Weights of a small transformer language model: vocabulary 4096, 10695 steps.
Each number is 500 + 40 x the weight over its row's rms, rounded and kept within 0 to 999. Layers, rows and columns count from 0. Numbers have three digits each. The size before them is the row's rms in percent of the matrix's.

# layer 4 MLP up, 1280x320, rms 0.24, rows 17-46, columns 160-319
103:533454505492540517469468516492501553440566469482511450506452568451544555520485503504544459428507484455473486522420514453492436570459569473457489478502467432466528422440465478503521462519523471513543456527530439463486510473480531407512502473570518529459485494496514517548427453472476495578434492493518548434505423495398504462451484489557476435461439498541490446569493440521499532542511540544493519488593442416525496482520473525541547505473458510478405543514454475504517407597518505
098:550531446512433578531528467507477489459430407436517494512548510486445554526397525514500541467512552511446458554496476561500519467453551534527537515585512541537479498505583445390473489577537445496538540588436469459516548452539480538496458532553551476503461562549421402486465500496508487513458523525501515515528497522490499539506484557498500486494505469517484462515488441477578508500465477613536497585484486509496429474515468454488540529494461535478434554461557483563518464451490526
097:483531532526480468500520468506534540492505505517461465532502428482510497496506458493510499468485572452476487491564485481534479465522487491522469463503513514501509435432495418491475444470496477497574477543498482548444549461519533507487510561545446417505488511427445486518580362479473481518497510521446478553483503521502548551581610409523589457568488526449438523536451556574521497406505525480518519551520482513469524506478473447483467463550538485519546516486488470477522468452509464
099:483497560557555542439561548454544492459550504426547514527570398450523533492524507522606520447487462506567494581510514494522560512437534481518511562448384505508547570476520555571566507541512487508534500592536511474509478435498492479541477498472501539477538487470479525458458500552437506525505478550527452506562544479510489523528526458461497435465461560531520555521560434487535489426496485494460493440514517478508531563472443470468568483464489491514536528449535491494474483547460519
103:500465499480503535522469555513460479528556557482535564537549460460606509544499418469480472507490485500473529409494482520492518475468492492539538526466455484527483447518561468462564541545539477526538505545469534527486545462507450451514511457484549586547528598434537466492428495540519501500476520445466525551550468443539474530483566512511528510519487446539445593497490444498484529552506543502491506589573512442508525478497495464578528460494515570536470502422493491474446557554561526
105:488509468555520539460523508506480464551430451534508494481492477441495563542473544523522615572484504427536526529506461570565481509522445503515460477577412500468502470548483434481536479537486457459470502534421494441575492500486540481551516540541472501499419485520479393452508549457504501472500483499523495506498490575520501579535551499535463524465444533508543513497493475548495542531539481492575542515484522482455491478455517464457464524432441439470518500534523398517570414494464473
098:470487593474486547505564547465521445506442572501514450567475530525575481523483527489515583491492490476479481470509470488499528454465525566487520487510438496490555461493476521498517509544508526454463586521519515539418516507516478558477511503468485482531493482454443536568486452428549518503516514523604474543555380459528516472530450504560500513506463461528539512547500432572503486588510487532453512515462538492550470547449502530539518494479404510510504546511458456559514600435520430
099:542464485438504521456515631480568489550508526482525502498468512491425485540504518465534484477438434532456430555556516511428479454505475501476482535440446482476526504497522467478469458532539496557589518478404515518445519413466461510502533489504571491498444524515507535551531495510522498563556538458476499422479586474474469495486475472505455528506466511485519590508569423506533510482475506490498516515465481590562550476508522597512528499505482457524569539458518537443513461447521510
096:561489456501550561558438517574532566485516560490489525435552466557483531560580528514475419517505516480529475490471521528513480533530538552495407576454468560445530505446490508546459540445519581541471525444530508511528451494510496547412507449500492422502525548568479541500496443532480482415478463480482498483531616478556464465458517445518467469458488486509383485526493537474539523439499496462475501443474490538517551539566542503482494483551494482468489524493504506493459486515503537
100:499452460447522503427530486442464496475505571552552504510527530444463532492477521522502563426534475508453493486566450483485476486494518445542474526557519476489443543528418488511545489508407471466484554485505512516506545421471503491457514510541453517559517471479469619542490423499520482453474530549503466448506501504560513488524479490518521468543423567560573454519542475537491519407476462466467488510523559494433496527507603508465509518567417480481464483544528463502473558521465531
101:441473454446477517516519505524538504433548484464498586451516530528500461538493504507528550528458502522475479461457509472461460505451534447471509457466549534522522524452556491542546467529453505498410526486476480452476405489497528496576457498443559482462553536494467490489479500553477499603499525504534506476509520537535456506505430391524483475545476520422561478537498446493444422538495529542517516519489606458487546515457492486510522568500444484571522436540518477511477526434600466
102:612537489441573500554549492454533466482544469500416464510472489469571469471530464429461477451485495497573475510516442548518526571485471542474501508510516558566507540462522422435546534438518515403557526468491510442517479448516517446504499478500467519502530490532509509510558463416431506480508488505488497484495514527510522531496549544503468512557390629500523434513452500515471490540487534525555565440495486505525488568449529456471515521490520447560429481497515525502429504497460484
098:530517499523521528502580521503507454472455460504494550557496495495474535457467399618534493531438468482461489505496535490463548522506515497485456463443501498569518562530500453529488505526528484417509489538524567490527451455516570531496488543509534556524470497500448564540511453538525484547442496512507599506460506504488429494475511514520479582474460471497516536532507461510483447573497531484483492558552460479462434495545450523515466503518468461562539421460467529509501472420496524
098:572547460538527585523482521477512503503498523549545518487550435525478451516584526571535511566485533577536456499543453462547475521518531488510461532517480500460482501483516492540525639483431516465613556516511433459419550527503489466544465503484571482582526483529516535490438546478537519575528500529493540480433484531520491496515522546450564542537444480518493550501505546469538431546505438487508469523471488610487546491574466416480507484522521536505505535465432565444535418464533451
095:569460491522552492523411524522529454508530496510425494501529516465526461532484519476542376498472479461506546515514524488490465450581515475493481523504517523448545509540519538503462436463513527443546548496563513517475460432473451572517490512451518527449423530491519473462457468576511450499437534453471509525549574488464515532539496536441605492488476528500514580484488582447584490450542414407518546505579548499507521499544470487511509485419489482496503485457521473559479544550520538
104:474488522475409483478500534503441473543515541484525517518536490514567543522547477467442519469488490509476464488502492492532527446479524502515527503532542582577432496517510480427446487500447536497562530571563490481501474431451433510470522471514502453461534593496499454530443509429493483457481457484501444574470612458498488459569572479514484493490479531529475432520487467514499441428488518497563596534522514482493508511524499477510503519481532475474486454483464540416540467512527510
104:513555462546522537547495457474492501533501542528494564527509495509515537493481519458526498514538447484460520482486507517535593533545515449512476476486461470468511534440513508605510515496456509529475539504541510433495487525526560541598540522466493548552497586451464443472466520492503526533489413443571521400519426420570495525524500449506438463492434464542483584556525524495526535470559432573504502535524559501462516497519520486510493484491539444526606491458562496538519557452529492
101:526475551470513439519403528560478552528467487504466444491493503508513500571502552426530582483531426534502477531441464457518443556532520434470479500528475549488578487464494464541492518508474528471515540569505463466485524555482567462488508472590517576507558529459530487582473528513471469495494535487465505502419466506455481491527527520539486513538466529506605557513478448505489486472571502499516487494557533476485429426579568478531511451525472530529447560530493460477441435543500532
097:518456461484470487528497418541542580466557520527567519490451470574447541502512440514470459436564473507570486537485519408500446441520557483512512530450491506411534462483513558463582490480530539544572449508499485492540531522503574477521536500489475542516477504554460517499531520500445504487514488573569443484587486481489514481503491429561529516536483506478468454476512556561485543493567484504471520488490502423511386458455536490512485524449531439493504545452499474502511454543493488
102:467494558573498541503535521479500485495448509497452483503483495446463563507509517462496491511597508494520461481526466544508544513550535511535523486517436441478427535418436506473567579485505487519407493550486508525547458505450516518492517492539567535491485447528441507517447540507465503499561485494545513491474487517463517486492501517497460464576518505495535443537557452435491455478525535529499574488538528479528494509524499418599535520502495550505491525581468471525510468378593439
101:445494515448517460531505555471495557454421455497533489470529521542471502519503481505451431425460500527489435536472503458499515525503465486486433565451562439463525527478492445545452516516502514434542541475442470497469466468542459548482475399534458461530494519564492452465521540479463490559480500560529546502499603504444465495545552486538519514486507487574449497495524466414405502524476522516491459505490547395443525466466449467427512515490458486550471420514549589462516551491540454
100:533531499537458521553480616531502470491499537465545417458511512484532547465412574510439535543410549532545492517464510589504586539541465489490496525429523504520485544515560532461522431516509479458452483452520539527504475546481438510446488479524438482504529510527487468470461528509465557453545499498550539461465430483531431464556532537535454530502543530462482570559529532502463469464550529555496449525434509512491479515471469565492524535449503482537497478561473479479446469500464463
100:557472467485463474493498405472475535500416520467497509486449540497541523467536518454455556521422548511492515416483484496484446470420495487478592455524462459503466496466587510519500554574558461476507487506523559453555526538407508453424535492472489455503574478495481511468502543530492544468522442531503508549501420542482505500486570488549468510477472448444554501532461533511502487530456540491505495508496432544486500429520512489521468516534466509464482489456551557501539584470486560
103:557493502537465525481479519592470488502533451480527613509521514529522443523492552483531448503482477550511520514535490410525508540452586475502519518547596519511503550481463463545501536521489487554518491488434485492588536492628518512520497476510527487504530449568590486445521496508487500516507516506491543454492436538513448514502484428526522461497489516476480526569442499461509515514474466511507506494544540530506517536477504467476502565439535573476489494623466556438497521500513415
097:600560490470511536549461465444491553583528535516553464492477564522516440501533477440514542440542516535415509465509428511486497407548483528585534526505483505474592477576464516569473553532521526443517523491539492466479545490505448495418526435547488495552514422469528497495417527512475499490550404473595543512453544431501515479471513349499479468458525512491495506537386513452532507452453495478487485579572527523462520534533513578520534480566526503500499555553482503528531504428516555
103:514524486499532521546541536523566511467444439470473536521499451537505477571486472519574517518518505519564488502455438511517469515464532489547456462492531361494497582542501492514546510493467469521492547524459584504483508524536487451513518538472537495589538520486508434565537528550426534474485499508587540476508469506455477366510538481493470551549447518433504566486492503470544593545493480511538493566450432474466522492492502482543509509558478510565470478522561504484468491545496479
098:577456531541537510499594523482520499553482449504510458545507463515493520538537509507475514396537488464507436537588508575512537504459552630470487470533451482496514440424443465497444585462485482443492454595520519471469529472498463509479488503506470528446531566452503517509545459552451468518431439508553435470472435461556477521532466549523510500538459512480541451544479505438473433475488544497509450446538450523484533521462481545508468502504488517528508448485490473459554481564525528
099:389509447498516525489437544538442548468600466503508490463494450478538455506524458456545531483482507555468513569556471464550570550440529509486469490505507542502469468454477416469509461513448494551523471572501513529476522444459488483490511498601549433529554581471488533501466472492420501522522498517592540544529498469520521520463539487514489486498518464510527470419508490505524469502520554524475522565534556478509511572533513579452477508447477507535506576515626484426526421488520474
101:492523553505535502541428607506483493454527506515458492532406499495538448555577389524532529467474599459493490579493534520486465499529484468494531491451479507505517549504490493509512553498500507460487476461522451510531441494424410554505486493380502488529501520535502515388464554531480581504456517478502569535483454397456583521520574487525521527472428474461498440446450498518412535511437496529496534468486477468476489409522503501542513490438490583493516485553565432511487502445525555
098:462466478449460489505481456535492484481513501537525472512492583513487443508484583503473520551537460550608552444497491482549532436504455458473533538400546488586435396470522530500496461543435515485491534500434549537484518506426491500520551450428507442556521541506480502511518484465498546513461513390516451439558535549521460449491509514518524557493613553439474548448518532482494539545494547542488538463454499563565534443446492501491492513544520505465495511473444508475454502449459573
# layer 4 MLP down (transposed), 1280x320, rms 0.23, rows 17-45, columns 160-319
102:528510505498419500588480547485484476496543566490482527649445522463505467507470490471494485530493502399542452533525476465477450475528535413557489561514529490493487527485420451483469531474480529432450447506486514515480527441556500505537404502516501468494532456489532458486572438491446445487553468491469479448474530572530511534511536536573496552478447481493500530455478500506445501477520504508512450553466518498487478501504503450519507488551529540427493563520490491549487482481527395
099:532490462485443480499480535475497492511471540492419521447518482515559526551559509492567456537509503491532509514523501542558535520545494538513514537553453543481499482438504477476519571480402527491528449503551517464552459483530484545503590492563459460434542406525441456539517566544500543545516490438492486473520481449565530509486482556490433510490497536533456411473535478440515465531479574528502541466431488509457480516493509458505340530494437483470488476507493490517518459482467512
099:435505511484570507563527472455488507527469548518409579502496534506487503525473507550541440400526539487495493485498538513525596459549499533514465465435431479556514490484490516499515540495531557469468543544534482602420556489492468489463485517472504495540522486511523486504510508482377468509509389526512516494473481535486513472486502422515495501485605497460477526577493474433482549482474491512444493515514531555450518520533435503492481501522450536472536574503543474491532407505495433
099:533467506478557489518516499464516471461534485502457540514492466490459497488534524469475458457462481432529458445457466492491457527568547530469439516479487614517521484481532459504536531555496454453575536519555434472523456429512447549458540515499440488534446481434541575521515503464542488491493526568456469493468501570596447509448480497519477485540444513509548521532487436471597543415477546531461467432474528496498488457550556588509543471498464479497526470454461520601434481514553449
099:581501532521518542519475516479482509483500462531519530439516509478534490516493448467510433519530501566432440553499532484466498457509429520527483537510596551547495437491465489509493497437452491455473518491520524527438498497491475540548525431438540557516530543547517536480446456563487483480456517519440496492514520590491398542512525525556482518444521495512480526501411462449521538460521494590478475488537455507477547508423491425438499484435500504535487507515522516438460514499544472
102:470447480525499527533558469519494495544536487588520481438497556460471496541461504514443501551456545531514476529518522479508493531528478451589482425486515498512502420504526584476525467467534507524549549548500492445448548487579504512477501568436472604536493569464486546548581489558532484528491522463494545465504407513509465484492439539485522461499495528485490512475503547547528557483474540479497531553393512457502477532482447526514564478452486432402526516465472477550467480438471467
105:457434483501490556468467616501481514469428525473546503504438579535446468481499506511548435555495500497515484467515519559508553529386483454503492523514433474479524467587487475497492516482498460479512482507478468572543424454551523490504435394521469499503524490503503479544509473570483521467502450530479474488472485491557535423470526465580480514507537536583534505485579490460433466558443455594525447516509466438505432444410560535475616430508522482519504520618532482506485595486495423
090:478533502506469456499495524455509517563529487422464497490479554459516433449529455475468434505524562522533496488587458506541482486500440525504481543470513465503444476479471507451482440431557604547421516537535487433508498519465510475469512478475489471454474488516472486498455453418541474571456404500469530538464454503421505515481547506419465466559542422468504513563483540516475441521534515458535566545485481586509519437516529515475416541521509549527497576495491533557505534562564487
091:553458553504495482533483480522442528528553497484452475447562521489511497522468581555472432455472448446531549512474474485503492561470483485514487465448492499500478540549472503473523545513480520488508454498512497508537514500497499505521414513568474442458501549528525500468508498526444514499500456506473511544619549490548503588462535514500453464541556484499375489451471440543462466484431500503453480461498531485552514489433523512458524481565491531517463524443533463553440442565530505
100:547479524502559525539514468546516509514505416478519518554452569512450507487571445483557512576532514490495451526468526483489517459486521539482444470496489544519559523500454420495474544500524469583498495527547464468503550475492470465531488542532524532520425487480491489409522545485544435525487531575551503509552565391458464526524507477528506499457459554527473490492542575481533490561442599561561552539430454552417417495547482592532495495529526543572484538506466467523505476534477538
095:578454549482474502523513456546497472496459464493507490422535555469517473485522520540468491525499498497574419502509518533523489477473491509576510501523489485452529463459536496531554460512427527568460486406476485501532458442559489563559520409508445520494481543531504490516486540559495500494499545559465445566413506464605569505550487538473477508562521508499484499594495531455518470526535486494467465509534525470512445527525494472537497510553505514427440563483505533481426430457503517
101:539494546603504535490452591513469491461578515473536457550451502508596473484543480498518489505491479489527523510544433571476437488493461518536470433476533517520521423464485503492467510455542535542496539470559473553479499529557493506504539527490489463461519569473527506494448505488492501548493471498491474478526493520508466418407535483457491499550495490467498508524485468422433535493526543463499564530473452526457588433532486498444467512561481520541466519571457513515487514541551464
095:476552518489500480556457495450496495554544434520512488515447554433581524454530521506502473461449481511538423502465480468548495501500483450533449515532527466508493465464481462477470538511438512537524475575501476507419438509542469494450398456474404525573441526482514515514516591606458495535518437499536578469483482525511477502465470437466507524499565524502478521481515459519416567456492570487499560467486450528517503508502461480489524520522586545513563510514475606480517453588550521
095:524565509528467488503491500502510527442576458572525517543460542547420434491574563502499443422490514515478456467423453501460544531518430507528510452482498504495575491386498480454498518458510524485506476558549499481488488491484519488565593610520479499509517525498454457560540552492531569546463439494500529482528475448588515434443427498483468443495432447521527508462475456529476456495552542503547502495441561508489502490459484576485459464464514451540547507547532529560551462558498581
092:545499480564481460571518500462475473535496469472517410433467542529490523432477502516530484450415528542490453530484499453483573512534486465459447539468572497476493489474449548455575500543459538554521483479515423505472543542504505569493444491472466537515484557523541488407557522547513487482510515493516593458481475547492492434460559527500535485528389419448483493481604518563538531445524473512459436515445456518464537494480437526484629443538527538524465460488468479474503529475531500
101:519459481547522481464521542509501414502508512482360502476537503474505513532515501542467482461457523492499543522455521532504545502472485486519510503426585456536573585516524440487482596482436488497520480466485430477438495502481566561532515490516502463515464530360459517565487489458468530475474507506521434456540610539516549541502507571453579508455503446507521451554474460463518465448511507558492532534465503509503467455517487462441447530552482505502577456554547448481455482512460508
107:449566494529460522567489477508509507465497476522490493561546538475473479530478578551507549515522506410509458473583482466518484454526525524475485483458429565408506532531490453494495517468498497452565428465565510574494478499544539554514481549505510543448548464586452502457408594453557531493539482470503492547520476518483464482493486452498456426448485405462516484610444535458531527473500576457487488459540531472504440534520447559508418548499510528544533527520520537418495470470453524
101:497482531515527475444405491460545479501474447547596464477513497482468481480508455519515504488472461535526432517482572538534437546509481422525559483511504545528543483493501436470468502558496574409462547537484454423554585450562485426472610533509589484398515493544475529500481588499499545457480491588548464496466449563470482530502534494516476470509513517465506487484518457526531464477553557506505549476512472587533557479502475527484604479487467427442458516491552419572499498560552455
100:555529488498468391535471485564535477543484498553493478460526532470463499404474478498480576447580510494521495535500469501491556502454473519524497402507497483441477535499517469482531478559534511554544477553480458480488468554523478494447561446488501508537473507462504441481499439480474528510496474516446424466506512452463465532597600544570491469566455509495460499522484521479512493533484489484522521462513502466457607442485614520489561515405525544530533490475492518504561498471492500
096:527472481489468490538476519535433534481448502398468457473478520477521487498483419372501501476501496555437477547495428523466552483520477461520525474453459434547479500539515425546505477540484488517482510481598477470505430497487476574484510511512477493537565423522511566484569418469524493560471543499544519462431503465482473484502465482463515508509484520554544502489543487512497532489532511562467520436511453497485470526426517528546412447438539405594528558523539555581556533424493475
107:529529517539529536497479520454505570512468496467512472460490481560498557541541521479553393415477506517467450516563565481511513520507529494490513448488514486563529485458492517451449426439514528504546558487477487459489510513554579499507464471552508462515486455516476491557559478523565577509553509488464551532573519449471524524475492505450504527535559431513469487492523501492412569503525525531515564508456538509523543495483513485494325427485548516530473447457552454558421529530509456
099:480543497442504502561471484508469452538534483465494500529510495505559448486452591452597519441602483483514448494496493473443534567460550569511467469543509474515501454520437481490503500537469552428579530487492526476508515482497484429482460524458546446483503447526467560544567447516428514541479526467561494488609482529442468505467503518533482490515532409481427497498561486486523529522443546512512465522459428553535517514500498487514494464535454572507447531467549559463581511536524484
101:592523487575573463526563558500461454471477489486487511495477511526472498439536466510456585461432586496477509482500513458442488446518449456518535543458454471528547448507500462460483525528523455533467447537536550508513552490518453525506458440475456481486466447531458520463527480489523527486519562531470426428517599484560529462549443512484599526496491525469472540507499524494507485499435480467479500544462486482525506508491546489526609488458507451514519484471550486463521575545421491
105:522461467538542473461442514428595511563545518514422505435492455451432588578461503495492538542468509411504462466472481508549523484503489483463568592528511432524477497522502484525493503496480544506527525461457512532466589543463470488489492499551613491506537480430519449499509487465483488515486480492508503414466463491496522490503525542475512444540435571454435500501488472550518538506512468530493528569461606487522473434540439502553518524596527509487499521514431465533436471536450509
103:531530530476489528473458480445482494523555535517491419518478549476489481487538424529498453526464492584509472542492519446504492482543447511505448521433581529490459528527468430514459476496438485501569471480482510466481513463498496474446515489478464483477548515509462482443552531520494418555479536517526529500424561493498405479492573523427512564495507475538477563482510507527493465497541524457478533497508462520532501563429412523447549520496523547510449475512450505483517505467493514
101:482523540511530474485473482504528455533505520446510480516479511585539490473508558523453503486549502539439499497481527580493490508482523520497512503529499465596557516500550449489528522487503497618483453436456429530541442519440509541526533510451409404493484571531465409472478526472483545531409550494507511518462470501462464457456512539482453520490500464525463519414534512508428478460515526534511537611507487535481508498512512504541685500552572457499527446529536495507474479503541543
107:517573512440579478504538504584527471504478500492503510466519486453472520523498524445498589404489537503509503446505495492514449489509494463483530581504449520460553553471520491436484466561473445378489486513453470505521516446489538498516484533549534515497488451455478502470562547572492490497486433542439549467451534581418505548495561503510568451499460525536509492544483622519483487511486536490527499532453471587518464637467488463563445498446526529512457468436472484453423510520428461
099:463461504498476508513483493450498434486473536528509547454529514551541523482490465504422492460531577462480576572491474511478497530570468550543517557540471536487523501479513455571550522495481517541453485516498494530507497454466477504495594489571471499507548514509415476558470454511461484498519517482495472537554479465484544473538570430530555522480461571553453481473468522509469524516541495559498518479447591485484474463530494518517549465488507457444519562512552487491562515414546507
095:520518562429485549510528487468552529480498495508478594483513467501497453524474528520536482485431447488566525468513505521594591521443497533477539456514509475551586472504412461432546473498543421491434479531477469501507533504509521455584508447472456584489538560555544574520521427464540459524515489527518479473464491515520492494567500445527557511611538518497479466417514526528440531451441603470502480531481489487509562560541508494475522468498505473426391441507529489483465505483398498
# layer 4 MLP gate, 1280x320, rms 0.239, rows 18-46, columns 160-319
101:463486557452403438489433481555450523559472492494515644475517570576478562513506429493487520515476503476473499463546543527469507551490461509453477489504514483479564456516488456488537487469568442502561484465527526517533438490473495493550478448423481521474512499514595555504505516502496528442508495480517495453435526482505532498464488431523505516485498564489512464448509498510452510491481480482540448587494458470468505554531540509526491454481544487588526520531422526506501502457498543
100:541520507413503437537508482505546498504529528492532475556550509441489446458537536525550426487435552429519395562574518610561505511518527515537489535542519531620586566508504552521451510480506493550575499507535539536449466524588486468480463561522483531526552448537511554477477539477468475505525449507467457550541462443483537525518504463509502532469538525489472522538485500454552434513490450536508563549465479550461492553552456446521474465459475516471476528415523478504547474460503535
096:499464573477536505520577516528498520539537456556540548510577557467501435452498456500457405479459456498517522478400518502535529508591558470535526479537576548452445456528494476527500507457521476430528542488469515546423527486536485472545482504500439525491522482458569537495524599493525412547443434492502487513477479528554504500482510524467527435503451524617445496486491530510482573448517573498465508473516538518510527517460501531507524532519472442573495505523549469548488512580501507
099:479446546502466482456529448464427431494494499479507469479461534449472480514493512516524533509450490504510472567517573482453524549505529507513494506604487556509514568533536530565443496528519435576557552482558502496420488537553534476451450599484468499541568496580523574489579440513523460435524453502508551544483516551462560578461510478570459489449497490462570625506484533458529485477517508472563500489477503524440481570489502506487505507493436469534415492496528511537586453512408527
101:499506475451506403458448484428448535481468462455477473463384453552406559519523475527547479521526548511467482524510533470494545509519581526462470497525521594474509483491476466508470597581487469558552478521525498430472517444548534550473470542522563499523439526452520556484425445518499425476532557457513498480478557579453523558511457495542474493478476466496526479568531470468503552462467495478495484475529469449529537499511456544570495544486450551484534481509470500483494527577502597
102:471520457498429474479543511471537512466524513509507505521432566435494509447464428494516563470451489468524464543559539507537553541450513455551552461489569534484504477529487518516461525425535466433533478507506430556436435483477499538507444509555473501491499521493521477504475455499630471471471544452515458466441467467519494467497483501545389537495496497572553468461566516494461529512416511520492479595456490496389505499411484541465530442437442505429470480462478577521533524491467473
103:485612531543523509452529490578515476476499545499428463444462449604450464500468456566528478564493498494507526482596386511510576531471532499484499505471515460386447511485445495521512446519449512532559501514563496505440453553473523503508498452508502464565487572499531538482506576477433487568514454472485510530465569528529471429544480494429479490524471505507495474542545540491435480483583517458438521565479551434510480480476493473467511532468503520481474478524522468605506500486483454
096:402471612530462499447470583444543496532522557476515485556490493436550485508474523467490473506492503465479530524581473529412523491532437510543503535467485459521475496527453444504492519468438437453471530509538543539496468517520537555448506512507534590461525484481431398529520551576532603524498503496554423569544498508506506472475524524528522497544521500455517528510553555493526512525487479447494542536450532468479487468397510431499477452431474448503500471527525568546557520390467454
099:507504518468458478552494488465464514585418497537511484483429572459506485510496540514483432503570566549591454501491531510562462554487514484528476525484492541488534436553585450457553547583469472556504504493502497475525402480486470508497474538476553502556508435491530479564489498477503487523514557526482484488489561467507555466482503523496567507566535498522475513461530484506533510440487558491490487372543505537489499483584488543514519514489470530496468525422455480431473500522484599
098:482570485547496486580522461489446514478429433477450520535499510647582494500543511515504574522542544448466514524425379507486445534510611551505499484477561528588480458527490477429441496504559517451530566565457529478504540555518491480469509515518497517488510484527519561448535527502517499551451479483490530492493509432446519557513515537479487474489541426496502559485486430458523541467449526513472582549490487502480413477477478512533528517494473524466495524430511512504555554469457509
104:457423454518522513563518468436436545546446489514470521491534512556488550475464502558526509478499564455544506412492474550454460419507511484534408481501459519447486515541480512488537524575466522493502520470505505480485516543473439467497554489470529561450508493465478516515532510475517555476505543543513520537492546548485495494528435561482525505481459422509440499508530539500530494570477500521456476486511528483467513514532489524505471475453500535512435461494516510485593521572449503
100:564490478446524472487507473490460558484531477489441467475572466508518538481472482496524472539435442511518510517534523443459502483507420499532529461403482575456496414472539507450529523507514501503558442457459482510525563485471516447505590497519479495519479482553469554466483438484478475485495450519517461488561585553484515463530497552486533578530522526407552534505458582444531526470502475514478457555563518479494479543514468424528502471480510474521498542455420450528514523573466521
097:479504488418432528487517453524501450471505589502502476464480398570482487541465515521570484535506496523500502536460512438535540513484505483477542533430476476492556472501527499464538498489468527435476490562556519477539522488490479519565496518545471486520497536554465499572490477470525482517498544440429422545520505501539472540506482491462447463475499498533524513505506425435531552490520466565531489458497491513490565431498522506486477495532449491496473515499458452516583412531457512
097:489521457506507547587547458488540503564501491484465530496549515535498495528502491557463553551599489520518528487461443514479555487481488590526526443500476510452474473528530445498567527600520499479460489535473472473586461514579531515534502500526543516486476490488521484464520553403547492479483494489495520540511512538486528488543438479509482502476595509532517451494533487490526476505488551462486462468487482501509436563472486516425455426592487511492506587525434515575464512508468529
100:461507528464402590534442477427488517464459541483494499525461553461491551496489513492461470495489502452577537538553516475478512528560449476537505377419484481529537499501456580487461468567462494462505527477491492511486571503437484509519436514548498542510458523500464561483500513463535532486506559478382497515585495497487532483537444508474446529479440540504500462591499544469533579495578531487506513494422524415480515512517498526554501491522445480503469512439491487546508511546495495
099:482516566556472541508467569539537533509479473560513466529529544488476508574523520516534481471533411506512497514539525552523455563532510504453413505532562452462534560443514530531554561515530511517435503535490455469464497487471484505561492517449514535475451442513509492458510531470506502431446515518558543552595455495491491545539505547581501549522525451462513502589549408527498477524469424463494513569536568494467495485541470494506486538488533401535522511433498504497537537508441519
104:444413536514468551453419455466539474476486500531491471516531457552502499543513526515513541567501473484544472481499511549557461489490444442524515419449512536555532468402490437518534446562549575478458500483541503480527558466524503544447556491533582458458527494526485566582514495454555522518454525470476466510451502524492562530545538507537500512470498489452531551548499531475466448469562464570410535453471465538524514464532502561416497497560502522512445464559500530554503507524603479
100:512555479517516558512531528496503569433484575410571482401487501483525605383470558529460486507483479461564492569463503561504447509559552451497502553573462549509447511490534518510486516509568477541466437495574455466525500547509507465499440494494495468524446550498516554499496507502504569497525563470532543486518451526494514453494490503497485467542431563483510432482513475500470526441589535477539496565516494534562456518567474482578522523469528491461485483493502512528462486490435557
105:476586485442495549486429455659438464478539422466509541457494491557451508548477494548477457527518491451531435480522450533553504558505513472483495475475477420498526484491523521506436466489532527472530512458457401516509525491541428487436474529453477524448437411468529441540463562553483524446465515523448481480438484464543473405501516470502446503485532516569424578473510514496491440486476493484561477502545516542526555489492569524483474568490552482464525501474542499553495486525474508
096:441526466532468444475482530450570435493470554505504550459415494470525425444482573517457519552426515436501486496556465456475485477518428547490537530469486457427484504554505513480505536581576533417477394488530479529461461559426507515518429498525492461509504456506531495493488459474417497522496527557560496482446478475410467521493535516497516475512435519557421428595544498449503532532531553508542521537527491538504427569489524473511513521531449473541530555597528577486551472547534441
096:519478540469521462504459541505459465582493460503511517574481539533536491462525483512500583492471484485513421468491501497452501569504549497470532493551551464520492475546474527541462554487486454538489514532559525441536539428421500510478434515472566494496518400476440473541560526468471511499507565586420543494524515435538415503434479523526484494604443469457575476567507478480511538554406546473497429436528459472463431460587461492493498440524444525547485483463467454512558498522528557
100:499496369502562500492534502474538517516469440467505476475424573498519530426571521510460564498455507469471517569488443493470517523559529487555550555453514479455551482480526428456493411570514529423501492478545550540528466553514523416499484490437481469514534539529502483432570466508496507496586429412513521518506554454496526554502478511523547499488508480518526596544488451446518457547502494483500436474507473526581487409468519526516531518455501521584493501451503496522524615522482500
099:529525488536508499487497508481519444490497493499481545461581477416565441471416449492483474540467515563496554508515488493500550492509489494447448605526456503535472445457511441569515531494528533455474461522492534415434560503495451441469412485448422502506442545500509443493516517432527451492574589539493456555493545505491499486455526451490504535548550479489498452481589559465471449536508471453496462546480503477538521505559577560434489458480411401519434465501474555468488550410530513
098:542512485507427540526428496428516503496500408491546438528574514478503549455494464474521500462479539474465434528487477561461517429482519517410372552489515418509510524604488421438523491495475434530494514519491526426530505424480485443530521563536543460457469440523483500469457460478456513488480497514550444461535539491553443462519513438504462573531509449486529552452466476455462496457456467451504533457508450498526573571474519514461513538534491466539491410513585543468529468525472433
100:463518451435509485495495446513496507486417459485477486520495494480526489480476526481543502547505503595479494508504458556465549497435477449507519458497506460482548460492450438530541562541527597614452540508504486517475496468439445474507453541573535537538454526576488553538506473465445509511593486443557502497485498545535479456457503463426507470547516488541506531511510545435483512522499458490502458569453517465482448499561589460587535448534449485530447505541534525440495486476439537
102:558495506460482451486488524502506512552507504493551514548570534509572502582471485431560502573459532554473519494547492477520508540580530523450500520535539483453513536480527503441509490513461586487470512473499498483462404530479476505532500487437521502573564536475514460477506449435533426488527448542485482496484451474481485515536432551578481459483494454432542490493529466424482554528497525470535509519505531444440538449496496580473516471558491482474546474510498500450536483498506499
101:476502494469498467539434479519491542475581478487577455493415442537519522541488485479419515479544519519497445541421541510524454426414541481518522521463532515563461461502473538456496488534518416445521569530463472425545535452540573535461386502469576554547507584552604513456513554519492552475495551478529495546511499524464490530533480506510508523494501547512479578527470504471471415452562474524509547551545421429499454570532456485486523502475514470541427464471525463542528458503441555
099:624504490436545479447519533487522493543442428467479535454528519498470483510481523523500440553503493538446521521481504530527490468513495508531523513450500503492591528436514445529485462466455495514545503464498457422475541527504510438446477501456519503496430481604515617504513528442501448523504580438513558510444482509487534502508572429520485494563512516453478535473485501493527508428448506502506485559462454461492549503496537500519507508426428453460515470551453525432476475467414504
101:487510529538516426489431531456462489507480524530473454514488445525464575504520569560534494503576533561526498529412504497517535495506483499491473484495505464501443505416537572519480554502489618468490570408528501416501394532541453536454473526497500522479517501540450522507484430526468557478540555492510478507535485473475582556525525473437455486552509475599554489460503534467549502509445462464526484534487518428506594505553483412504476499472390491460496474465492555557508469486527531